Weights of a small transformer language model.
Size: 25 layers, width 64, 2 heads of 32, MLP 256 squared leaky ReLU, vocabulary 1830, 1.5M parameters.
Architecture: RMSNorm before each block, biases, untied embeddings, shifted keys, gated attention, value residuals, capped logits.
Each number is 128 + 24 x the weight over its row's rms, rounded and kept within 0 to 255. Layers, rows and columns count from 0. The size above them is the row's rms in percent of the matrix's.

# layer 22 attention value, 64x64, rms 0.187, rows 43-63, columns 0-63
size [101  64  86  74  82  98  85  75  91  87  74 103  84  96 114 102  77  93  85 107  93]
[[154 146 138 135 109 135 116 147 120 155 148 116  97 123 155 112 146 143 153 119 107 133 151 126 105 126 129 125  84 148 132 136 128 128 125  89 107 196 159 166 155 114 150 130 124 200 130 110 144  82 136 125 140  98 107 116  99 174 106 109 159 130 154 100]
 [168  99 135 126 102 117 136 157 139 140 161 154 141 126 119 111 130 103 144 131 105 196 120 131 142 109 127 152 100 150 124 118 149 116  91 104 137 169 132 133 152 147 119 125 140  92  96 110 178 130 123 121 136 134 168 126 120 192 109 112 188 137 125 105]
 [137 106  99 143 135 117 123  99 146 144 137  77  67 144  66 124 139 129 118 110 157 133 141 154 110 145 144  97 123 130 109 114 131 139 122 149 121 148 144 181 142 149 112 117 161 150 157  83 150 121 100 127 125 109 122 177 159 102 147 122 164 162 144 124]
 [ 99 183 113 119 113 149 114 143 124 172 111 118 163 103 163 160 124 120 142 143 149 117 132 145 120 141 113 133 110  95 170 146 155 125 150 135 182 148 143 111  82  99 108 136 132 132 157 166 149 133 156 128 108 103  90  85  86 147 125 101 119 120 138 109]
 [110 158 154 114 119 152  78 132 119 172 116 111 159 122 122 131  98 136 109 162 125 129 143 139 126 134 156 113 110 174 103 106 143 127 152 149 121 111 122 156  71 104 158 168 130 141 122 113 104 104 177 116 140 111  89 116  97  98 147 177 114 151 115 123]
 [ 87 139 170 109 119 167 117 167 127 138 113 163 159 140  95 110 105 142 114 141 120 154 107 111 116 115 138 154 124 132 141 162 185 146 136 141 170 132 114 104 109 109 115 130 115 107 101 155 101 164 137 129 162 153 129 120  70  97 112 151  91 114 104 128]
 [104 146 148 126 129 153  93 203 133 152 111 137  99 139 131 137 102 126 135 124 108 152 118 106  99 126 127 147  99  87 159 109 182 148 137 107 160 147 148  92 130 102 105 120 157 125 105 158 110 136 126 124 155  89 157  93  91 114 114 118 118 121 122  88]
 [132 111 130 142 133 115 145  82 129 110 158  86 161 145  81 138 129 139 121 123 135 132 152 148 160 158 112 100 148 137 132 124 119 124 157 165 152  83 127  43 143 139 104 130 128 126 139 157 123 143 129 114 123 107 119 165 148  98 164 170 154 155 132 138]
 [142  99 118 129 143 133 155  96 130 135 127 143 125 170 134 140 123 118  97 137 153 155 124 149 153 145 118 134 165 133 142  98  94 133 128 160  65  82 101 147 181 117 116 111 112 144 129 138 140 123 113 145 130 160 152 152 198 101 145 157  99 138 111 155]
 [129 149 109 132 127  94  84 107 132 132 136  96  84 103 132 124 126 142 131 133 153 114 164 158 111 116 142  92 118 162  83 193 127 113 112 156  93 141 135 144 125 131 140 138 163 163 182  98 102 129 144 136 153 104  96 140 126 144 133 135 176 150 139 124]
 [104 140 131 125 151 128 140 110 131 138  83 119 175 134 121 155 114 129  78 134 158 106 143 134 155 176 111 117 157 104 148 138 146 126 148 155 120  91 113 137  98 134 117 129  90 114 160 143 105 146 128 131 109 145  98 123 149  55 138 132  76 122 104 162]
 [140 161  93 120 129  95 130 148 123 157 115 122  56  90 116 106 132  84 137 131 143 122 127 103  91 134 122 125 117 105 146  69 126 106 108 128 126 143 135 131 109 143 184 139 141  85  95 139 129 130 122 144 145 110 135 145 115 120 123  69  95  93 139 132]
 [150  87 104 124 135 131 145 104 129 108 157 133 101 162 131 109 148 109 146 105 101 160 134 149 170 102 118 145 108 163 117 113 125 125  96 102 130 139 127 123 205 149 114 101  66 136 117 111 157  98 115 123 109 133 155 154 152 168 108 127 130 126 135  93]
 [115 134 111 135 156 133 156 115 120 175 110 106  75 140 117 115 153 122 115 106 150 113 133 139 146 161 134 125 151 174  79 105 126 125  96 114  49 129 130 128 148 153 150 117 106 132 152  86  90 143 120 153 148 115 119 139 154  97 126 109  89 112 126 117]
 [133 113 150 130 123 126  89 156 128 170 134 160 115 137 190 150  96 116 136 126 123 127 117 101  94 124 110 133  96  91 206  91  87 128 145  97 113 141 149 155 126 121 126 125 115 141 102 136 155  83 121 119 105 142 152 114 142 145 134  96 130 120 139  94]
 [120 159 140 139 119  79 112 111 137  99 130 125 190 151 132 173 133 153 133 147 144 122 145 149 127 155 126 112 150 107 103 127 131  66 131 143 151  80 136 139  88 149 123 132 148 106 158 129 127 144 110 132 135 141 160 131 139 150 150 181 184 147 113 139]
 [104 109 125 143 150 156 130 139 127 100 113 153  83 116 101 109 110 128  95 135 148 101  91 104 104 142 136 132 149 126 139 100 126 125 127 165 160 109  99  85 111 122 126 117 152  72 131 123  81 177 121 137 149 150 155 161 141  87 135 102  90 134 101 160]
 [116 110 137 140 147 132 165 104 137  69 115 129 136 145 125 111 155 140 112 107 120 118 118 156 131 124 163 152 148 153  92  89 137 123  69 118  72 140 116  93 183 125 102 113 158 133 159  96 141 150 105 155 135 152 149 149 144 150 135  96 128 115 119 151]
 [136 104 143 148 129 180 108  95 128  91 144  81  75  95 158 133 133 122 134 121 136  72 141 138 113  99 157  91 119 181 134  99  92 105 109 138 121 137 135 115 150 137 130 115 165 163 139 114 111 115 141 136 128  89 113 124 126 120 125 164 159 151 119 113]
 [133 124  99 120 123 138 127  98 131 155 135 103 124 131  79 158 164 153 144 113 138 141 154 199 174 139 143 135 137 171  64 143 136 148 113 158 127 107 135  86 118 123 117 129 171 144 129 129 132 123 152 145 123 104  85 170 122 135 119 139 147 138 139 100]
 [124 149 138 143 144 109 118 107 126 128 122 119 126 112 118 145 107 113 127 133 165 123 133  88  99 170 119  87 141  70 165 116 107 128 162 168 132  91 121 160  78 131 110 135 155 120 146 143  86 145 123 112  94 133  89 124 177 108 157 122 161 121 128 166]]
# layer 22 attention output (transposed), 64x64, rms 0.186, rows 43-63, columns 0-63
size [112  98  93  89  98 112 107 113  76 112  87  75 100  76 136 100  82 104  91 117 109]
[[127 116 110 158 123 132 136 118 121 112  95 163 145 173 101 144  95 130 125 154 151 100 199  97 150 156 120 154 158  98 133 136 123 133 149 141 126 110  83 156  71 142 149 112 170 127 120 114 137 106 132 112 120 116 100 116 111  95 119 159 136 137 127 171]
 [135  86 131 106 137 143 156 121 121 133 116 104 125 166 108  96 139 139 148 104 154 107  80 108 136 122 122 106 143 111 141 129 164  91 163 119 129 104  91 129 104 102 114 122 141 129 156 110 134 117 118 118 157 108 120 120  84 127  30 128 104 107 144 141]
 [112 117 121 111 101 129 111  91 119 125 125 129 130 181 152 144 123 128 109 127  90 134 190 126 164 156 143 153 130 131 134 135 117 121 111 121 125 140 111 124 109 121 133 115 117 143 112 102 155 134 168 155  92 115 161 101 108 142 225 107 115 158 103 130]
 [180 101 146 118 118 150 101 142 131 138 145 126 109  86 110 135 126 150 118 143 131 123 198 124 158 136 127 144 121 121 122 116 149 101  87 109 117  97 102 123 158 131 165 127 169 135 117 157 121 112  94 136  99 145 169 116 114 124 192 166 135 139 140 101]
 [153 173 111 131 167 135 117 161 127 117 158  98 103  90 166 125 147 116 120 146 110 129 156 127 114 135 145 129 113 125 142 124 137 116  55 123 109 117 171 119 144 151 135 142 154 124 148 160 130 158 104 153 155 137  96 153 165 112 171 126 141  96 126  81]
 [148 113 123 120 166 127 134 109 149 137 176  76 120  67 147 105 147  75 123 128 164 142  66 123  94 139 104 117 109 128 150  95 124 134 118 147 141 152 146 137 138 144 130 108 137 126 146 115 105 133 104 119 158 111 126 157 170 138  76 129 138 120 151 118]
 [144 108 115 105 146 124 123 108 109 104 114 104 143 144 126 105 128 112 139 131 188 152  69  83 108 122  93  93 114 138 124 142 134 120 139 144 143 136 116 151 106 129 110 119 131 164 135 149 168 131 142 119 152  91 129 112 119 142  46 129 131 115 156 178]
 [130 137 149 109 122 130 127 124 119 152 120 147 145 149 119 135 138 118 108 142  93 142 237 137 154 120 126 132 144 141 106 130  99 126 124  96 115 130 143 137 124 107 116 151  99 128 112 118 125 127 136 172 126 149 163 114 154 151 208 117 139 158 122 101]
 [158 145 144 136 155 115 141 118 133 133 137  75 136 111 126 136 144 124 127  93  97 136  30 111 115 123 179 132 100 138 135 104 120 124 100 112 125 106 123 143 148 130 131 152 136  81 154 113 160 158 116 123 154 129  95  99 163 142 112  98 111 135 138 150]
 [141 154 133 127 108 146  93 131 105 118 107 131 115 150 155 135 118 118  94 144  73 154 233 116 148 142 124 137 118 114 141 144 115 152 110 102 104 149 131 121 108 130 122 121 150 114 116 111 124 119 138 139  96 144 122 140 147 126 208 141 132 129 105 131]
 [140 137 117 138 124 121  74 136 133 111 171 113  67 116 142 103 138 115 127 131 115 139 176 166 138 107 138 140  97 135 154 127 135 120  73 163 112 120 161 118 142 151 138 164 156 123 134 145 131 133 127 136 112 158 123 107 157 150 198 151 144 132 123  87]
 [151 113 111 116 107 133 134 145 141 159 112  74 124 196 136 142 103 156 120 118 143 118 119 115 129 146 137 145 141 174 167 155 136 141 175 144 115 165 146 133 133 131 187 108 138 161 158 136 130 135 128  96 154 155 150 109 111 128 114 161 157 151  94 136]
 [143 151 137 176 146 130 147 124 109 160 107 149 169 195 101 133 125 132 116 127 131  87  61 145 126 118 139 117 163 121 124 132 114 127 156 106 131 124 107 143  90 133 131 134 151 102  75 116  98 150 141 148 138 133 144  95 104 121  84 136 128 167 137 140]
 [ 94 128 113 142 140 133 117 109 101 121 151 138  99 124 167 135 107  98 139 124 137 141  72  66 105 102 133 157  94 132 133 139 122 103 137 137 144 178 151 159 120 133 128 127 168 111 128 157 106 172 147 105 121 111  98  69 123 103 123 117 143 152  94 122]
 [116 100 143 122 135 129 131 110 137 134 112 123 164 156 101 119 124 149 129 100 162 105 164 115 139 151 115 149 144 142 142 154 183 134 152 152 122 115 120 129  97 121 135 127 135 138 124 157 161 116 156  85 139  88 108 129 105 111  22 143 121 116 130 134]
 [120 140 124 149 122 165 120 141 109 152 151 111 123 136 111 128 101 113 114 107 115 136 252 143 148  90 133 115 147 127 131 152 138 133 114 126 128 128 109  97 159 113 122 127 108 132 129 134 142 108 159 164 109 126 139 127 120 130 197 108 138 121 132 122]
 [154 134 148  83 117  87 152  95 133 156 118 122 127 116 158 112 116 100 134 124 124 142  66 127 107 105 144 136  94 152  98 131 142 144 117 139 115 205 166 149 130 157  99 131  78 160 146 125 104 148 137 116 138  99 144 148 163 142 104 121 130 127 123 122]
 [134 110 147 140 139 150 142 124 108 123 125 164 129 116 105 134 116 127 140 123 137 159  26 121 161 121 125 110 137 126 106 117 133 128 126 108 113 156  80 167 138 144  91 127 108 129 142 123 123 142 129  85 102 111 155 123 110 142 104 107 106 185 126 175]
 [128 162 147 116 114 106 113 138 105 121  91 147 114 162 134 149 109 117 110 152 113 183 178 144 136 121 113 121 151 157  91 164 111 120 130 112  95 176 147 148 111 107 124 165 114 125 109 157 107 159 143 114  93 128 108 169 163 114 181 126 117 144 110 133]
 [143 129 148 129 121 128 107 130  99 136 115 150 170 130 160 122 147 119 133 157  91 113 195 130 122 162 158 131 136 102 111 109 122 156 112 119  99 130 141 136 128 129 135 138 129 132 121 104 101 115 135 139 125 154 158 128 130 137 249 141 132 131 121 133]
 [111 120 106 122 107 110 143 141 125 113 114 110  99 153 128 156 139 141 121 110 106 145 254 128 131  96 144 144 119 138 140 139 114 115 103 118 109 163 130 129 179 126 119 149  99 124 150 129 149 105 132 134 121 128 125 130 143 149 175 139 123 123  92 118]]
# layer 22 MLP up, 256x64, rms 0.181, rows 0-31, columns 0-63
size [102 101 116  91  97 114  88 105  99 111 115  90  96 109  80  93  99 110  94  89  92 113  99  95 102 110  89  93  91  85 107 101]
[[128 129 124 141 141 160 106 108 118 156 120 142 131  87 155 140  84 143 144 106  89 131 149 138 132 135 116 141 200 141 153 137 134 119  99 130 104  88 126 129 132 133  85 164  86 148 156 125 129 144  95 141 147 101 111 179 171 145 147 145 138 131  88 140]
 [123 138  78 107 122 172 108  99 113 124  73 108 145 123 108 155  88 127  90 119 129 134 148 138 128 119 114 113 119 118 149 125 152 136 160 134 111 128 124  93 145 182 171 129 107 104 132  80 111 149  90 175 143  98 110 137 100 120 137 165 124 115 142 148]
 [117  93 135 139 111 144 138 133 126 144 133 166 173 113 122 102 132 123 150 113 102 133  87 140 107 170 120  99 129 120  71 118 110 137 110 150 111 145 152  85 135 130 109 126  81  97 148  94 133 129 135 125  91 150 139 136 162 198 121  98 162 106 122 131]
 [117  93 197 147 124 152 170  86 114 161 157 108 153 154 130 108 132 148 176 108 158 111 134 113  90 104 108 164 152 122 129 155 151 122 133 133 150 128 119 115 128 127 167 158 125 139 184 124 158 112 165 148 134 140 100 112 119 120 150 103 131 125 122 130]
 [113 152  83 133 119 136 127 111 119 145 151 155 117 151 143 130 128 163 121 163  60 168 122 120 159 106 164 119 123  80 134 137  99 130 127 121 103 124 154 153 129 109 117 168 111  99 108 104  97 121 102 141 115 110 109 136 146 136 150  87 111  80  86 134]
 [118 130 163 123 136 144 115 148 128 148 137 102  87 114 108 167 156 127  98 111 127 110 132 171 103 132 127 129 150 123 135 126 146 131 149 116 151 141 112 112 134  81 129 119  99 116 152  73 128 110  84 134  97 167 150 156 156 133 120 107 103  63  87  90]
 [102 105 134 126 176  90 136 161 112 133 104 164 178  95 178 125 101 141  94 152 131 106 125 147 144 137 147 109 123 113 123 119 120 162 115 124 154 168 133 165 131 152 157 128 161 114 122 144 102 168 121 116  91 157 108 153 121 120 156 143  80 123 148 138]
 [153 122 130 127 117 113  95 156 118 142 100 130 144  93 142 119 100 130 136 123  85 128 116 123 161 156 125 107  87  91 125 121 113  88  90  68 117 137 125 144 130 151 154  83 104 120 129 115 123 129 147  96 112 122 155 101  89 128 108 156  92 140  66 149]
 [118 166 177 138 102 165  95 147 123 120 142 166 131 106  88 158 116 140 139 122 129 112 151 125 143  77 137 106 157 162 150 113 169 117 135 126 105 144 111 125  78 129 137  77 145 141 134 168 128  76 103 124 120 123 168 117 120 151 142 127 104 139 145 118]
 [168 185 124 132  95 107 114 145 115 142 106 118 135 140 186  99 126 148 111 147 148 166 143  92 108 153 130  84 107 134  95 174  94 109  97  98 129 108 145 120 123  95 128 133 115 136 135 107 103 145 131  95 114 161 115 114 141 141 127 153 103 161 115  91]
 [ 69 122 112 187 178  91 120 136  93 147  85 131 132 180 142 115 140 108 165 127 134 149 136 119 120 130 156 138 116 123 120 117 124 140 124  94 162 174 114 129  92 104 117 165 129  87 122 103 108 115  97 151 117 102 122 138 157 130 143 124 146 126 145 141]
 [138 151 101 124 108 124 122 116 122 127 151 122 151 119 150 146 133 122 119 112 117 139 115 119 131  53 159  89 167 108 128  97 172 100 115  85 153 114 127 135 110 113 123  96 149 109 109 120 143 109 102  74 112  97 169 135 128 167 127 145 152 149 179 132]
 [155 126 109 172 135 147 134 168 140 164 164  83 148 118 140 124 103 149 136 138  92 126 131  95 139 139 120 136 136 110 104  92 150 149  95  87 138 137 169 132 149 147 153 154 147 134 104 125 171 163 135 128 121 157 152 128 171 174 131 129 149  95  98 150]
 [ 92 160  97 156 128 123 155 121 104 162 133 100 102 138  94 118 135 113  88  99  78 141 133 136 175 105 190 145 109  97 119  73 137 120 108 122 136 131 126 137 126 110 112 138 100 147 130 124 149 129  65 105 156 135 131 141 127 107 140 143 128 106 120 158]
 [131 131 164 119 127 124 116 137 124 139 102 101 114 153 145 101 124  96 149 116 137 155 146 141  91 144 134 125 133 152 197 124 117 169 162 150 114  98 128 108 125 117 183 138  88 128 123  93 144 142 139 109 133 109 151 166 121 100 148 132 153 162 144  62]
 [140 180 113 100 121 163 135 105 115 123  95  99  76 143 143 124 101 124 158 121  74 155 124 125 122 132 111  98  94  87 114 159 117 132 141 114 138 166 142 129 138 128 145 146 129 167 160 134 128 113 111 142 172 160 129 160 103  98 109 123 172 162 135 129]
 [102 139 104 135 133 131 135 141 111 123 107 171 122 151 113 126 131  71  88 116 118 158 138 158 122  84 123 150 164 102 163 146 163 151 101  78 145 115 140 110 173 113 160 155 147  99 155 126 118 101 143  90 127 123 122 159 107  98 154 124 150 112 104 115]
 [ 78 148 178 143 120 122 117 164 108 158 129 170 133  79 129 161 115 123 104 103 132 167 144  88 102 105 106 113 138 119 147 109 139 144 131  91 147 152 103 127  96 180 104 115 139 116  93 135 124  77 110 153 132 119 159 122 138 139 121 128 136 153 152 130]
 [ 93 119 152 101 110  96 149 121 111 132 152 176  93 160  85 124 119 126 104 161 102 145 125 130 122 154 148 112 118 138  89 150 124 134  67 116  97  84 188 130 112  94  99 115 167 120 118 100 120 145 137 123 153 125 103 146 110 132 120 114 153 127 146 127]
 [158 110 108 143  74 108 139 159 123 101  98  92 152 134 154 158 158 106 151 109 139 133 144 108 113 110 134 114 136 150 111 166 122 136 159 127 126 130 165  83 131  96 114 101 119 150 168 149 106  79 148 106 100 156  91 145 109 147 134 127 108 111 107  90]
 [ 98 119 118 161 132  99 134 138 121 145 108 135 139  82 147  76 128 176 174  91 141 150 145 162 135 158 145 146 144 124 103 159 135 109 116 163  97 117 122 172 150 152 102 116 146 159 166 156 104 120 127 135 111 131 119 152 141  91 109 145 117  89 149 112]
 [110 128  98 119 127 129  90 178  90 138 134  90 112 158 129 171 105 122 154 139 116 144 118 125 120 120 141 110 119 119  76 124 177 130 125 113 160 115 140 130 150 143 122 145  75 135 177 108  62 110 144 131 144  92 128 111 127 135 116 127 171 108 120 138]
 [106 163  98 126 109 141 114 116 127 108 115 141 161 148 139 140 103  96 114 138  73 122 129 127 120 104 162 138  65 105 136  90 157  68 127 107 124 162 150 103 136 142 175 132  97 113 123 139 114 156 128 116 157 109 112 155 115 118 134 121 130 145  80 155]
 [130 112 155 135 133  83 106 121 131 153 138 109  85 141 128 136 127 190 170 149 131 195 163  93 116 112 147 117 125 142  97 123 110 108 121 127 136 134 136 115 116 124 122 147 103 164 177 134  92 158 153 131  98 128 110 144 113 141 156  80 131 131  99 145]
 [144 157 129 130 149 183 122 113 111  95  86 110 155 141 144 114 116 164 133 138 120 110 122 146 154  95 101 117 147  96 110  78 103  68 106 141 123 124 102 130 142 124 129 139 167 102 153 149 135  83 111 132 120  97 109 133 125 135 120 165 105 154 100  91]
 [149 145 130 137 135 112 130 102  95 203 138 150 141 101 125 148  76 163  86 129 121  96 128  89 164 132 119 131 175 122 104 147 141 134  79 116 107  78 176 138 130 128 125 159 123  95 123 122 128 124  98 147 136 112 142 107 150 130 139 144 126 119 117 137]
 [116 132 144 118 131 114 155 176 141 152  82 126  90 144 147 132  96 154 139 112 139 103 143  87 106 127 100 128  81 136 136 154 167 133 158 138 163 143 122 130 117 143 133 101 104 112 121 152 160 133  96 124 144 123 100 102  92 118 108 140 122 149 140  50]
 [ 77  99 142 110 169 151 157 105 130 168 176 134 101 132 121 119 115 127 113  99  63  85 118 129 117 138 146 107 134 147 111 159 121 174 115 122 104  99 122 152 125 106 153 109  98  90 129 175 140 127 150 132 142 131 112 131 127 145 128 129  94 152 101 138]
 [122 104 140 126 144 132 114  91 108  92 124 153 103 114 156 111  71 127 114 149 133 141 136 115 160  90 100 123 112 131 133 126 113 133 104 145 141 158 123 146 111 174 130 114 128 103 104  81 132 127 145 150 112 145 109 134 201 176  87  94 116 134 100 152]
 [140 150 118 126 143 177 105 103 107 140 110 143 135  89 153 133 130 117 109 106 102 111 136  76  91 116 115 120 150 127 107  96 123 119 152 125 130 141 132  62 148 155 104 136 144 115 137 109 144 133  98 155 100 148 134  83 131 183 112 159 106 106 177 123]
 [159 122 135 121 129 116 161  81 137 131 158 128 120 171 150 154 121 146 107  77 137  92 142 121  68  97 160  87 120 116 118 144 148  97 126 137 154 146 141 103 142 118 131 135 150 144 146 103 132 111  85 106 145 112 157 185 142 135 125 124 137 113 171 148]
 [127 142 113 125 109 114  80  98 109 122 175 154 134 130  98 135 127 174  96 112 104 113 154 135 125 120 129 168  92 102 117  92  97 106 106 140 103 122 134 125 103 143  73 103 117 134 183 127  99 173 154 118 126 109 116 163 119 119 123 112 109 119 143  92]]
# layer 22 MLP down (transposed), 256x64, rms 0.159, rows 0-30, columns 0-63
size [103 105 111  94  93 107  92 101 100 104 106  95 101 105  87  90 101 106  98  95  92 107 101  99  97 108  90  92 103  92 101]
[[ 91 144 113 156 149 134 138 114 195 161 117 103 127  99 120 161 144 115 163 125 119 136 126 166 126 109 122  83 136 149 128 173 123 108 125 115 135 118 133 143 138 125  85 162 130 135 105 162 115 125 130 117 168  83 109 128 140 124 159 171 151  83 116 160]
 [149 139 127 131 133 107  88 103 126 144 141 142 142 122 131 140 173 122 121 112  96 169 150 124 109  91 137  99 149 146 133 169 103 127 115 163 126 124 146 147  94 163 117 132 116 132  84 133 129 148 115 127 122 123 162 102 134  85 213 103 114  92 151 148]
 [ 73 152 120 123 109 106 157  87 109 162 147 140 123 120 132 165  87 123 120  85 153 101 127 121 150 124 155 113 103 162 156 148 112 151 186 143 142 123 122 125 129 128 108 107 170 129 155 139 129  71 127 112 108 113 139 130 159 117 165 158 125 135 144 158]
 [ 99 152 124 158  99 157 118 139 114 124 131 167  95 122 109 146 139 124 102 116 141 143 121 105 133 194  77 117 147 118 136 154 153 105  92 128  94 166 156 103 138 155 105 112 116 116  90 160 115 140 125  71 145 135 160 120 136 121 109 149 144 142 126  85]
 [145 202 123 116 135 174 141 131 149 160 166 167 133 105 147 115 157 149 142 108 120 117 118 158 103 111 161  90 117 146 163 114 140 141 139 142 123 113 118 113  99 108 124 151 158 123 113  97 117 128 157 134 120 148 124 157  73  92 141 125 104  95 136  95]
 [134 152 151  96 115 128 127 133 132 117 124  98 175 164 155  97 143  94 109 164 134 100 125 134 127 140  96 118 103  90 129  91 143 120 156  79 121 139 153 115 158 116 134 117 112 178 131 163 136 116 122 167 177 146 112 165 156 155 128 131 166 152 148 130]
 [112 110  94 100 150 112 134 156 148 134 124 100 127 111 119 137 132  94 110 109 137  85 103 183 125 121 150 110 114  81 126  97 149 132 168 115 182 129 120 160 108 136 160 136 136  98 112 103 125 146 105 120 143 173  96 152 143 109 147 148 119 180 156 113]
 [143 124 167 113 104 129 156  50 134 202 126 180  91 127 113 105 125 115 117 122 128  92 100 134 133 146 106 141 131  79 108 126 125 133 158 113 128 131 109 151 117 140 131 125 123 145 118  90 122 126  95 149 101 105 130 101 147 116 113 128 140 157 161 142]
 [134 113 125 117 152 116 118  95  97 114 125  96 119 144 160  99 141 110 137 111 147 100  30 152 103 123 135 108 102 139 131 122 103 146 120 149  93 135 134 103 169 145 144 116  90 123 144 106 102 151 104 139 104 163 150 145 138  99 103 106 141 164 126 119]
 [109  94 149 142 113 142 162 157 105 133 122 157  77 150 114 113 134  91 130 140 153 160 128  98 150 137 130 154 120 122 118 102 142 119 138  93 137 121 171 158 109 120 118 110 118 121 104 151  91  86 118 136  91 156 139  66 154 120  86 139 128 123 148 173]
 [151 130  86 142  82 119 134 104 141 138 149 103 123  90 131 132 107 118 116 119 122 105 102 140 112 131 127 156  89 139 113 144 117 146 108 105 139 173 118 128 101 100 109  83 170 108 151 149 117 124 106 114 118 118 131 117 101  95 213 127 128  80 109 122]
 [120 127 120  69 116 141 127  79 119 147 170 114 114 181 117  94 142 166 145 112 120 131  50 148 147 134 125 164 136 157 132 149 107 145 132 149 132 112 129  91 122 127 136 110 109 123 107  94 124 135 111 110 139 155 123 111 176 115 147 146 156 139 113 101]
 [175 141 140 153 135 134 123 137  85 102 143 145 109 132 184 134 110 132 142 132  98 128  47 140 121 115 125 135 142 148 138 145 104 104 109 139 114 127 181 125 140 174 126 131 124 138 144 109 130 131 168 107 119 142 109 139  57 148 120 100 140 135 103 125]
 [110 123 116 134 125 127 124  81 125 141 119 160 103 105 119  63 116 104  72 130 107 114 178 127 121 172 133 124 105 131 125 144 136 124 138 116 102 134  89  90 109 124 118 128 184 168 120 126 109  90  80 115 133 111 125 123 115 142 130 149 154 140 170 127]
 [147 164 122 151 123 131 148 136 112 137 129 125 143 105 126 150 135 139 142 100 107 147  34 101 142 120 149 138 139  98 109 114 165 136 114 117 157 120 147 127 154 164 116 125 136  98 126 112  88 105 132 127  89 136  99 112 147 169 178 129  88 158 129 109]
 [105 133 129 115 132  99 160 123 153 162 105 155 144 148 121  88 131  68 127 116 137 119 101 121  95 154  95 146  84  77 151  97  92 129 140 125  92 102 117 134 139 159 113 111 158 161 118  98 138 123  96 118  90 148 129 138 122 105 137 154 174 138 117 134]
 [ 71 114  82 162 133 115 127 169 121 115  72 174 135 153 109  85 160 140 140 132 127 138 164 126 103 134 162 155 129 149 182  95 120 132 137 117 144 155 150 163 132 122 127 131 126 121 143 110  89 139 124 141 117 127  97 109 143 132 161 150 104 137 130  97]
 [116 126 119 165 147 130 131 122 149 141 135 132  89 144 142 153 115 152 106  97 147 144 131 128 109 100 120 143 121 144 146 111 115 114 114 163  89 118 122 113 190  96 157 110 110 115 162 130 123 164 142  97 126 158 141 135 104  74  53 118 166 134 127 101]
 [163 112 104 152 140  90 135 157  99 126 143 132 101 174 127 183 125 137 123 124 124 116  64 105 133 117 167 109 136 158 115 136 163 150 141 119 108 110 124 123 157  81 139 135 149 150 110 123 155 134 131 126 113 167 123  69 117  94 146 122 121  98 124 101]
 [124 146 123 106 152 129 111 100 152 132 143  97  91 106 148 114 141  91 136 126 107 133 194 101 110 111 168 182 108 161 131 137 126 128 111 104 156 134 117 154 111 126  83 160 128 132  91 142 138 142 160 147 135 160 132 107 107 159  75 125 150 152 144 142]
 [137 126 144 129 121 122 152 113 135 138 148 139 139  88 136 124 108 138 166 129 124 112  64 105 136 150 177 136 158 113 117 114 102 142 115  98 138 108 161 125  84 114 136  86 149 120  98 119 114  89 139 100 175 123 169 149 153 142 112 167 132 100 162  90]
 [121 120 136 133 108 153 137 146 107 111 123 136 114 105 120 129 128 164 142 150 110 185 152 147  90 119  83 161 120  81 134 143 109 132  62 142 123 110 138 140 140 174  95 139 144 119 114 125 103  85 122 157 113 144 178 125 148 131 134 107 103 146 174 140]
 [134 115 136 140  74 105 124 116 137 118 122 177  84 107 111 125 140 116 137 163 129 103 104 113  92 157 175 113 125 133 115 115 124 138 162  99 102 132 121 109 147 158 149 105 132 134 124 118  92 155 149 106 142  99 170 161 141 158 179 118 131 157 178 129]
 [127 166 115 144  87 118 123 154 125 128 133 136 164 128 117 126 160  99 107 140 134 163 148 139 135 193  82 147 123 116  95  81 170 103 107 134 113  92 138 149 121 135 115 153 153 149 128 135 116 102 145 172 146 119 124 102 121 134 177 129 112  90  94 114]
 [143 140  91 118 133 134  80 138  98  88  96 123 158 138 146 130 122 115 104 112 137 101 109 105 112 126 109 110 120 137 129 159 158 115 128 128 107  90  89 106 144  96 137 147 173 165 133 105 133 167 124 137 165 143 156 116 128 178 153  97 147 124 187 133]
 [110 202 130 162 142 116 129 106 117 165 141  97 111 135 112 179 129 125 122 100  91 126 145 128 140  94 157 116 178 114  97 131 122 127 131 128 119 141 155 111  85 115  91 139 113 114 142 171 125 124 133 132 137 155 101 122 181 153 123 140 151 131  88 117]
 [147 106 148 117 151 153 134  99 129 174 126 173 101 108 146 140 121 142 135 133 144 151  87 133 100 145 159 143 143  75 106 137 134 143 147 132 128 139 104 104 111 129 106 145 101 117 133  57 120 134 161 134 100 154 111 184 112  80 150 128 106 120 113 119]
 [158 171 134  89 120 130 117 150 101 130 125  99 151 127 182 136 141 125 129 102 159  91 123 145 134 167 159 159 156 186 132 155 118 136 104 101 123 149 114 127  73 110 116 121 150 126 109 147  69 130 125 119 159 106 116 132 138 123 140 140 155 165 139 111]
 [ 85 117 125 172 162 100 164 125 160 114 121 153 190 136 138 123 109  73 116 132 131 124  93 117 123 103 127 137 109 119 114 130 127 162 104 116 172 130 151 159  96 117 137 130 138 111 122 147 200 149 118 141 118 139  79 130 131 135  98 112 127 109 119 118]
 [129 141  89 107 125 112 130 166 130 158 111 105 129 126 119 121  69 120 113 131 150  90 131 108 130  54 113 120 117 132 110 125 136 151 137 106 147 113 177 141 131 158 137  66 121 141 118 131 150 114 105  98  85 122 110  87 130 113 166 144 132  98 120 146]
 [133 133 135  75 171 119 125 116 132 141 120 129 104 162 131 126 127 150 126  95 131 118  60 118 121 144 139 108 110 114 123 192 131 166 136 160 128 119 101 131 160 127 147 162 107 126 134 130 105 165 117 153  78 123 133 124  73 156 140 177 129 132 130 133]]